python train.py --n_layer=13 --positions="rope" --rope_base=1000000.0 --qk_norm=true --attn_scale=0.125 --init_std_qkv=0.047 --decay_shape="sqrt" --seq_len=256 --doc_mask=true --train_tokens=140100000 --dataset="wikipedia_en"
Each number is 500 + 25 x the weight over its row's rms, rounded and kept within 0 to 999. Layers, rows and columns count from 0. Numbers have three digits each. The size before them is the row's rms in percent of the matrix's.

# layer 9 MLP gate, 320x128, rms 0.291, rows 300-319, columns 0-127
096:500499479522499539486489508516509491509506536495485486466519495456527501497511512544491489472546511548485502501490522448484518516516517493498528510487497430505533444484504476476510532510516517486468515494499506515469552484506526497522555502488506508541515488506503524544542499501507513507492473505535518483505485508517482523451515502497529549443480447483520506502542523571538500491462
099:468509527515498509492501486514499516506466504459475474537485501503466538490496501540474482483514547479514470545507511510526528493503543489491529521504502517497522525455511499512495488508504507512493502478551537531492490451467495514511496510501456448464518565483519525484525506512512515472441526464509451491545486490542488523537498508494466495479494522481475477521534482443520508558493
094:508509462458548507472542556537484474490484517438496523472499486491494492512545537473512510490520505507515509470511480478530544518514509486506497488503474503483515481505484490543483501512508515525488479527511477484559462515541499528530476529538477478541503507512474502471523453478515516512459478494478515513514479425509490489499508485500523474449476537536524526513490519528502512542475
101:498515531464514519504488448507459501531510471540507483487470485481517504538505446518539484510525515445503490449499505489477512510498487486504509459516474503515484463484539498468496494487492478489485474502482477510477504508445488484495495499510491516523442496505504475485517494562516514508521497541501526491423530533474533424488492539495515519560473527512494503490503478490518510473487
098:518467514466491489476502494493474521520520524510468524481461486490491531530518477518458526478467511501544528428517522511509473500484479498497471525522551507513499454468512500509519501498505470475542509514510455531521522513501432509475488474503501521522453480555461493480479516490500501502501494520462532551503508512500508514478498477488486465479483447496474555546519521466502493489526
103:499459480548485508500508496502474508496542485493456522496488500476474504493525518485500498479522530516550506480499491503516459505506500510457490535503500510524480508528435479500468474513481506509495529479526503496537533496540518479485432502510518493494519472494468544538476549520516498500526529496505523476534512515511541533492507530482510568521435491510509535516514439530507488504545
097:507486528483486501488469513476528484469522526508500496489511486492530484500538486496502526510488504517489489460548471502440454496547530531538500493518523567510512532520503503483506455493537445472511495476524517523464574505508484500500496464545516497506501467502555493509514454490490509471492516529520485459507521517469489483528521471473511466511489522448447530492502513514491512494495
093:500548487469488447484493518512457452485506456502519519514447502507473520535527506453521505537529457517492511480526527497494477516493485545523518502504519489468513497540506500474519481515458507475506472515540563531508523529496502479476463504461494510441493465512493492493515500485568480470500513530533489498511528512500489516507483513519512484492521482475571473475515533481509493498506
096:483474492542512492541565527453500490514488507504514475477489527468495548477513481517550509518468521482501538488503485503471514512474517479512508489517513527492489433497551517506475465485509528527536504536517511553456486462490475520466496480487507494464490495525529509539500518508480502539493486496449488516469501510518493460492504485529453525500456546498524506497492522495539528541512
096:470493487470479528536497534508493524490487474507501529455522490519485493513538490489559460523510525495462472476499490500501509502518455513501532440547487515471499486497418486496478478510455505515513522505516492524546510487487513495458488527500515513467463534498504536495461462521532509472528518498460513530514502511484547496495469540502467474474541475549498468513527508499487508508491
095:503463498486490452489544482499512470478505526509487480466467483495498492446462523475457510495527484516519524473514467489504517504481446459549493523518528523502535426535474456500447507497502502467495511526462486490489536494505520469500485515540512525520489511479503481495516536473512456485528481499471527517513511520539452508494491490514494481494457547521492499464481507510478543478482
102:494497519502488507522525472506490506504445492521466493463524509489524480497469528483496462514519502445498481464498465454523499511508496474502532485501562518438525430469523521465490488503433485495487520536483474536512483486489486519490525479521523489487514518514523508491498470533505480461472488515476499499485448505515519542494484489490471494485484464510529480472541514475454487498552
105:478479496485515494489509497491561500507516494512487449510516515550542495478469507508492496542541515503512480490496511499533505513481537463455521511460506467458524514522505530457542491505480476499475514529523479497486475482496501564549492524545517470505493499537482459481486507496442497496504498454513484531441515496466460483515495508500501488445499487493509464473450482512469508482512
101:489477489490515524511483456542505479474503510464464481460511545497550469525493513513461483510555532500518523512475479428537482476519514499521495481537508512491509486511515497459516508458456476490441514503482533463522509455504456469478511537511513498494461482478484451518511483506475515504508466508529523517529499527507533473511484479504509520500484481522517496535491505470535504499553
098:490496459525498470518476505498467476497491513510490509505501485527527482566496498512486474522516471522471520458487522485494472504499486516496505494487523514550455539540514459560477492516508477514453471503497518500527488513491477486530494484520531540478480474544528506482502516518484546482526526449465526516501482491498527443450501534536531514518460515515480461492533534469490509527531
101:469473523530472507458488499522469505493521529531542497472502512524496496516516505536494486506508536523538533537497555529507483462537540463521509520511465493494512498490466499478515466506503524467479517476558485502488525511481486493510573472472555503461523539491513517489529511483518518499451498522505532473483500496523482518511477471536477535497450494483472511486485464528495488547492
099:501492509517490494503498514516464504551535533497445494523469500537502509537476441506495503478484476520497512521507492490495508474521470577465489533496546451494491499505504524515515515487499421501530480501518477527514526497456495457479500505534475532512543508492549519452484487464481498524510519501520541508485505507474471503502516520444485495471515499459480475502492512488499550486488
099:488502521512463494481479530483510541500484482511470459491479497512519504483498555499502525500522484555552536472519516535503523496482517498538522455506518496523480446490532493488499491456492497489473506496530479488506485536512505500476524495493540472504541527456503521503455512525494508514489479555478528511566518498537479483480524496565504518496526461466516525480504464467475530494529
100:464498455508503497501500526527486526482513559498485539487508498537485513502490511479503489485504506460502486480447506499494515465536503483542451491481506514462517490515532536475496471495444473457509470515478483510501559498545480498512506489563519482479458527479490522474489497472539474521517484450529510474499508501542488485489502510509459536491536486554470479502512534521498527477528
093:467467476476478503530500491466489490498482529506505505490500481525538494515540553503481516505506470451553472499550461538515515511508503497488539472495527526515466473468486481468500508451509507563481451536510506542521512515490559506508502515492509527477491518520486507532505498526520529510479472477481514502496545517532465553479537482495486492480516488549481487536460489515524477511497
# layer 9 MLP up, 320x128, rms 0.28, rows 300-319, columns 0-127
103:463500518505504513497526505478524499522527497504483480519519504536546495506505505499506485467502502465493496477523537481457485517470438492532532468469527504490516480464463472543495538517519450482477475499508467517474484476484507526430488523497537488499492505465495522475539519486549476559481545544527511502500501521507461508496486465500536521505485521477536483460527546489502523497489
097:458534507536494502471493464450498500534503519503492536505471496477477518485492476493506494511523453517526510558536507508464508514521450518519515503513494460516494502466512497527489533521477494475518523463453531495469498438461503465490472467484478548526505504500489549487499504481486486522511545489542532509488514540462505490512490493492494530539525496548477520461468472493546509488507
104:479479511486449528457454473533515487519518504489500511520551508507506519482502501497548494548499504495514554514527484545515503481521500518473490510527492523469490482530468501477475507469529470453519494490526492481503576475485502510496502461506474549519504520469537492513490488534491463506491563464513494494510486466480491500499492491471506516491484464524525461529495489443505481524446
098:500500481497477479539507564511499514514518469513538495456566473479506470478499469512509499470502550463511493482501444499512451483485517506507494536491506455497505478553519520518498508521452510480518502507511527555514472528496492523519501491502546501498478477501498488508459461516460553460503520459479501507496461509486489472477480494506536544498515504498523457502485459525538490502508
100:444517489528528511500486475485492518472512495511513502483560508505509493467495485478551530491505471482466505543527461475456489486525536492502535491487505480462457518506467520528542505519506491555476484493478530478449508509543488469490465481536524510523481538531509517456517472532484480524525527470486469492493504488506507491484522515482526472486535489528436467501525521490496503541492
102:540490492471485512449476508492516490475454530520486530513481516545499514465532489576527500492496493562507477522482484490553508514485491499527522480505473491520487459506457535497518497478516502470560493512459483489496538501488497502524450505491468508544492497505475466511517551479521466509459523515486519475485481496474525474501517504462534511523488506509481532536483524495520476479462
097:500493486490520453501493527490512492531518522525503477494532514491483494540488506546530508544459501521503510528510516513466483538527518510491521479534485487517489528486523562453533485499508494433471514496455531507524505520502489471483511509510469476523534487430516540521498504552452501512544525519510505505504484492522502556482501445493486503504528471480522493539472471495530503484478
096:527464481470517487508511499488554486453495500475457480513537470521498465475525491504474470480473537447467477482489476484495506506566515497498509490504538500512511508465490482488440503523524464493486521502484434488522476533512472487500542490482517507539517502454521489526469483481526527553483501536495519502477507493511487535535483470508510500484430527498504485489471498497511531492467
092:529496488520502515536509504467545487531493507451498453526534477463533491496523523486502521526474486491501476510550506504496475504511512472562503467515455506523492493544499462463449507463517537525479512459481509493481505531507505475499488522459509467509491502494536441501477466488519494511447475508497516531498500500488516458481463509511547515535481492501447482537492526511521503537487
103:493535479454506478472493511489506528481484466532525523487454480522511492538529514532504514525527483502488466507534466524527501524495496493459521495524496470464519530570469476511522500507513486536490481501456468506497494520467521499526531520528505471507476509505564483488523513514504501470523452498487465536500500528516515505470498484455492514430498495497477474484484460473491542497445
086:474470503518457512492519517468503475527505549538499520497499496509498542512528455516510485513502487496495498516504490483475505505512493485496490488438477456447523562498483507496543468530473471477516549526534478518464535535509498510522483504508507476473481496500478524514515503471527514514478549495470553502524449524507525482466485523485505499508494492521488499579530486505502554522527
099:489565512483483509447486531473492478501513483453533529543483507505528487474529528534511508524548464535474483521518458462490546505517472525476493482488437547541472481525465521521490504525530484496519536489468501503486499520474501500538502487528484513484538493496503492495518470484487458481545512483474489449476510472496533522502473503501500506520490489544480529512495469493516527463505
095:509513515537517463494498496505520478458445508531498513528497520525498503506497528510440480510489480468497577485459476534483508516530519520521478547558511474493518480500503474507537481548472479495474533537497507507532474516480479535509510480516494494507448504543542472503477518490508512474549480523524532515494527523480504496533506502492516509464472516515494494500469465451481540511477
098:506445491471495529493489501500480519506497514506433495508505491502505514520451498516514542550507509568520508485493507490461495503486465479529496488500504499503521497512512543476482546501482491505488564516501491463505517518420558490535540541519509550486498496490468467508478462513532499473534508522493498502542497525504468485488508501499502462539510443503501512519478486509517466487484
102:465532498490540488481494520465500478490506552517472515509512566504517498500497519520498509535486484531514474512475529526509492477473493511497479478412574489514509468485527468487531505470532525526489483492503507474511501531484490531512527494487506489500521470517534476484481537502518530489462545470482481511520503477526493496468544515519501524476487470503459468479549514521451530525501
106:545504504490482550501516502472508470511501494521518471533548462457536455509485520490491483522478506499490527488554500485490507489514496503473527518538504523495446506452448487477510531533496450512531516472539525514536448492510478436493486501526499527523481494494527491522535500474474437479481539475510496520505487532515491497501531497494516519529467477477547503516512469486499484490484
087:495499524567512529561540474489512478487496503545518460527517494482541530483513483529495509533529499484485503541505491498504533449500513497459495464485473477497485520465473562497503509467514512504500501469488513533512503496498491502500514482520454499525545545501472533529501502475513498500446481489523516497515512520481511509558512459515466559525501474538506519514539472499502477473523
093:544495551475462536499524491489480490507500451531501520475508504533490520462496501522508478466530448529515490534513526497500494438501498464507489491468507488515517538513537479506490485505528495507513517489507467525505498475501522488460496502498530476496470462548484525524466528581499493478527495492465506494469485479444468488507502508486509529509492477567480463484488540521464495525504
103:535514484492521501468570481530460518469505490508474551481497490484529456485534509478474506489473483479506488488536506455509475492527512492518502504515459516505470489518508547483465470480521516447542534474477458489472502477453468533470460547473499495523492495487530481526504484507426520493518515530497482509521475495484517488497463504492532529511464512460504515522506511535497499512516
099:472504506487504531546553460502484497467509500496526498512496520537507429516446542494519511538483497519505498483490496514518519532522511484504513546542439529493510453502481540514506466449526491471465462499496498460495519478484540516547510474512563514473527524516481488495500482511489473509465494498500464479483486534492523487492516494495511482509495501474520518508473518512508439498459
# layer 9 MLP down (transposed), 320x128, rms 0.281, rows 300-319, columns 0-127
103:548501516490496510493514500482524487519500484499488453483558482481486522492524506507500510498470505524503485473518478457529493464505467484511510474494532457529507498466532515525503535475524477485459565536491514515507507464511499502505511551546548491491478482533504473504528485514498507459525500481539456483516504520505477502534477498478529489516533540541469483551525488510504515570460
095:470465455505509501516548486485487483497503503523501530497521474469543488472515560508482483500500535535499509456502518497497510538473545533501469485494528501458472488491443521488531486483536531529473495498544495514497522509487440561503516477523505523469483543514503479482500485493498497522503503511509522517549500508466521452474485524542516529529491474494489536473495499538472522472464
096:470500508536437507510511485497509520450512539504482547515544540486480512504481455462496484506529509511450494498482512485500503517483506485505496465454490489533484531497478493508558496457458501496524504522505501491532500484472511521484495536513582491509495510478480506500489467532526495476500541508537477442521515493498519529472555533514526478462489471482482513489464518474506492510528
096:471498499488489473532496475539457464484447451531558494530505513438505491461481513499465486530460480506455485479545523514512551518517505512514486480497461527473481524465505502485537482560501500509495517499509517497499536511483560499511522486519525496510515522511504503507500495454514518496499482500490498464567503475484515526491507516532495508507500506483557521476504525524503468502544
102:484497489502519450484522482538497541503509512513530509506536470496450443524513492481488548485504507500497515476515497535527441529464500472460495458490556503491514458492491520487475519511500499533505496500536535470505503480501502495496537530494515463511476535510537515534515498495522477465499519490503454524458507515459479500551514522459474490520526493461495500486530530449485509454482
104:477523531518500523502475572494552530494479515515519520484456537503491480517492516481522499485520510543508517531503530500485543491529517550482524510486483486522492482540540499479494549473444511471518482537501493486529538468513469484511509473492495445476479500478523542498488487496496463459469487480518544524519457484529503512514522516534510458448536492480500512479533498500488488488491
105:509511489450491507509479451493523494493505506507544521501520473486489484500529547491519491490527492534541531505498473502546475483537530515474520491520502502519532542451530470487504510434508517482514515530504478515547487475527457503495540491453505539534510470467525509537530496482521496525449470512475519461485508483527537528540481453527542513498506488504491514494518470514538508502499
103:543509496510502486527491526472569485478534521448476501536503479502484470478498480540507480493470485469449538481482496472501504507546524453495512501523524513480507489485510475493478450463528491489514455448487509546493468523500447488503498506501498468519485533497513522504488472533494506526496474483464518503495534505490508482487508493523525505527490494448501541478451468494470553479467
092:524504554487508504484493495524511513523557522469473510474531482529480481514497471495464462524507506454500486493509485497526525526454532510471511512536460505489496561495516480478497494526511445470521469531524521487492496494540480478491511531449436529480464475512511489507470507496476513494478516516500540462524483510462491488511490474492483452482504483494457522481549472462513478533512
098:502478517553516515493470437498518535521409507462511488505523482481449542468502502524536514509520490504460492484501526495530481489497522473512473479491507495543488489512498521535562499473512528498472538485490512526466489530520489493506463509480473551504445467501503466475523523487522498498533483534503524489487535521499506460512473475520501483484505488531515516483466493485476493500540
093:481483514543485513562483519493475520493513494495505486476512495523490478502523538511519475540566471503480532464518477458489529494522452481509497482465496497496528465479474477538470499468545536481520476491549484526493563519468480452509486515495558470464501479492483514480509479520495488473469512520507488489459506510483476495552518519470485514468489543477500501478502495477518484533492
099:515453532544485512489546567511501502532510528527495504456471518532501486490491504508517547518562481489504507501468484439534496480453491509481501486499532480508525462497531500519546473469491464547489507418502488522528513446474480465511501481515511472526501486501468502470489477503524509470480486489518511515501518488496483478473529460456484499524490501496477520494506514478495495490482
100:543491508530478525501514502496465509504511490511491554555519513497507498489504455465459513511473517517506514513489562503509484496544487516509517477479490484537441512483524493462475528505481502530509489540542515568456476483505517483496503482462510514534513534506490502463493520505475481528516487499527497503537546489519521530496495477464477515486511481551493463505448510520465443481501
098:531503479487497486486486488551492565466524495476488460489531550483490535549494526481509483492464488550480468517468534457525492521483499543511512519512553499508539525487472487492514460498527486509485508516504513462502534519520515481418490532482468498497505507467515463514497494487493510510500502508489514521518493487523520462435492498499458521476482492445480487525515523516521498523487
104:494502438516483533480506526470480483478479485523482491548502528528536495471498502520537488496532493486495513464494554519547517545488479476513516498501500494491494484519504551485460506529504501521483482502464417492516507531514444508495503496471484453465483447514511487498511476546501441554515517474486477504499507476496509489496490541477498477522491509489470497449493469485503474491511
103:512528506509489469508448478564506514504453513539545519475508442537518471509509461503523511470546539483532514498493544501519552479512522522500494509493509490496524503478511502504488529521507492460513473445517500510523512483513479482465501494494466534541460496513500503527501434545504516515497522529480517484470495484541456518499496486522505508450515500512531511492467511470491540474495
098:496520475548495482502525485509480492521467440497488541468524516530418503518480509473434489511488494464504518506501540524519511468461540499494526524503491528497511499501473500533538467539476521479516463516493521428523487513523464520517458523518504517514460510530520509497525560523479456491530500492486502531491489490510506503495487536499496484485479474467510485489501524502492463509478
096:517549525519497469500455505507514487500505476474500437464473460508476501531465501462497487505546546529529524531520456498474473504488515510516543452512549517522495546511541488490508515453505488536521519488495526517466520517512500527504519504473507541532518503476495479464503518497531546543508513477489491486519514482561498506498544456512476505472511518466503510493470509485466495505508
103:486508555455518507514488514475514508477526504528500504457502502514550516443553479459488474526500498518521526493518444520474482480472485521531480523526493533530468507481501501540484480523488480456505491499502522488481512455506480553490487481528522510565562496505493515524567484536485483494463523512498528494508462484485499507506508532509500544492482480500483482487497505510481516544522
104:479468545525499495511495524458517466515517522471540467537490520510517556477473497471485494511505517484522562511506508463522501469502445516523467514527505467492506501466503526487504463500520461484544525496527492500492524477482529518488530500484512531516501521476507558506492464514498527483463510477458517502458540537508510485522534503498470510472513515542547518551521532494518467519510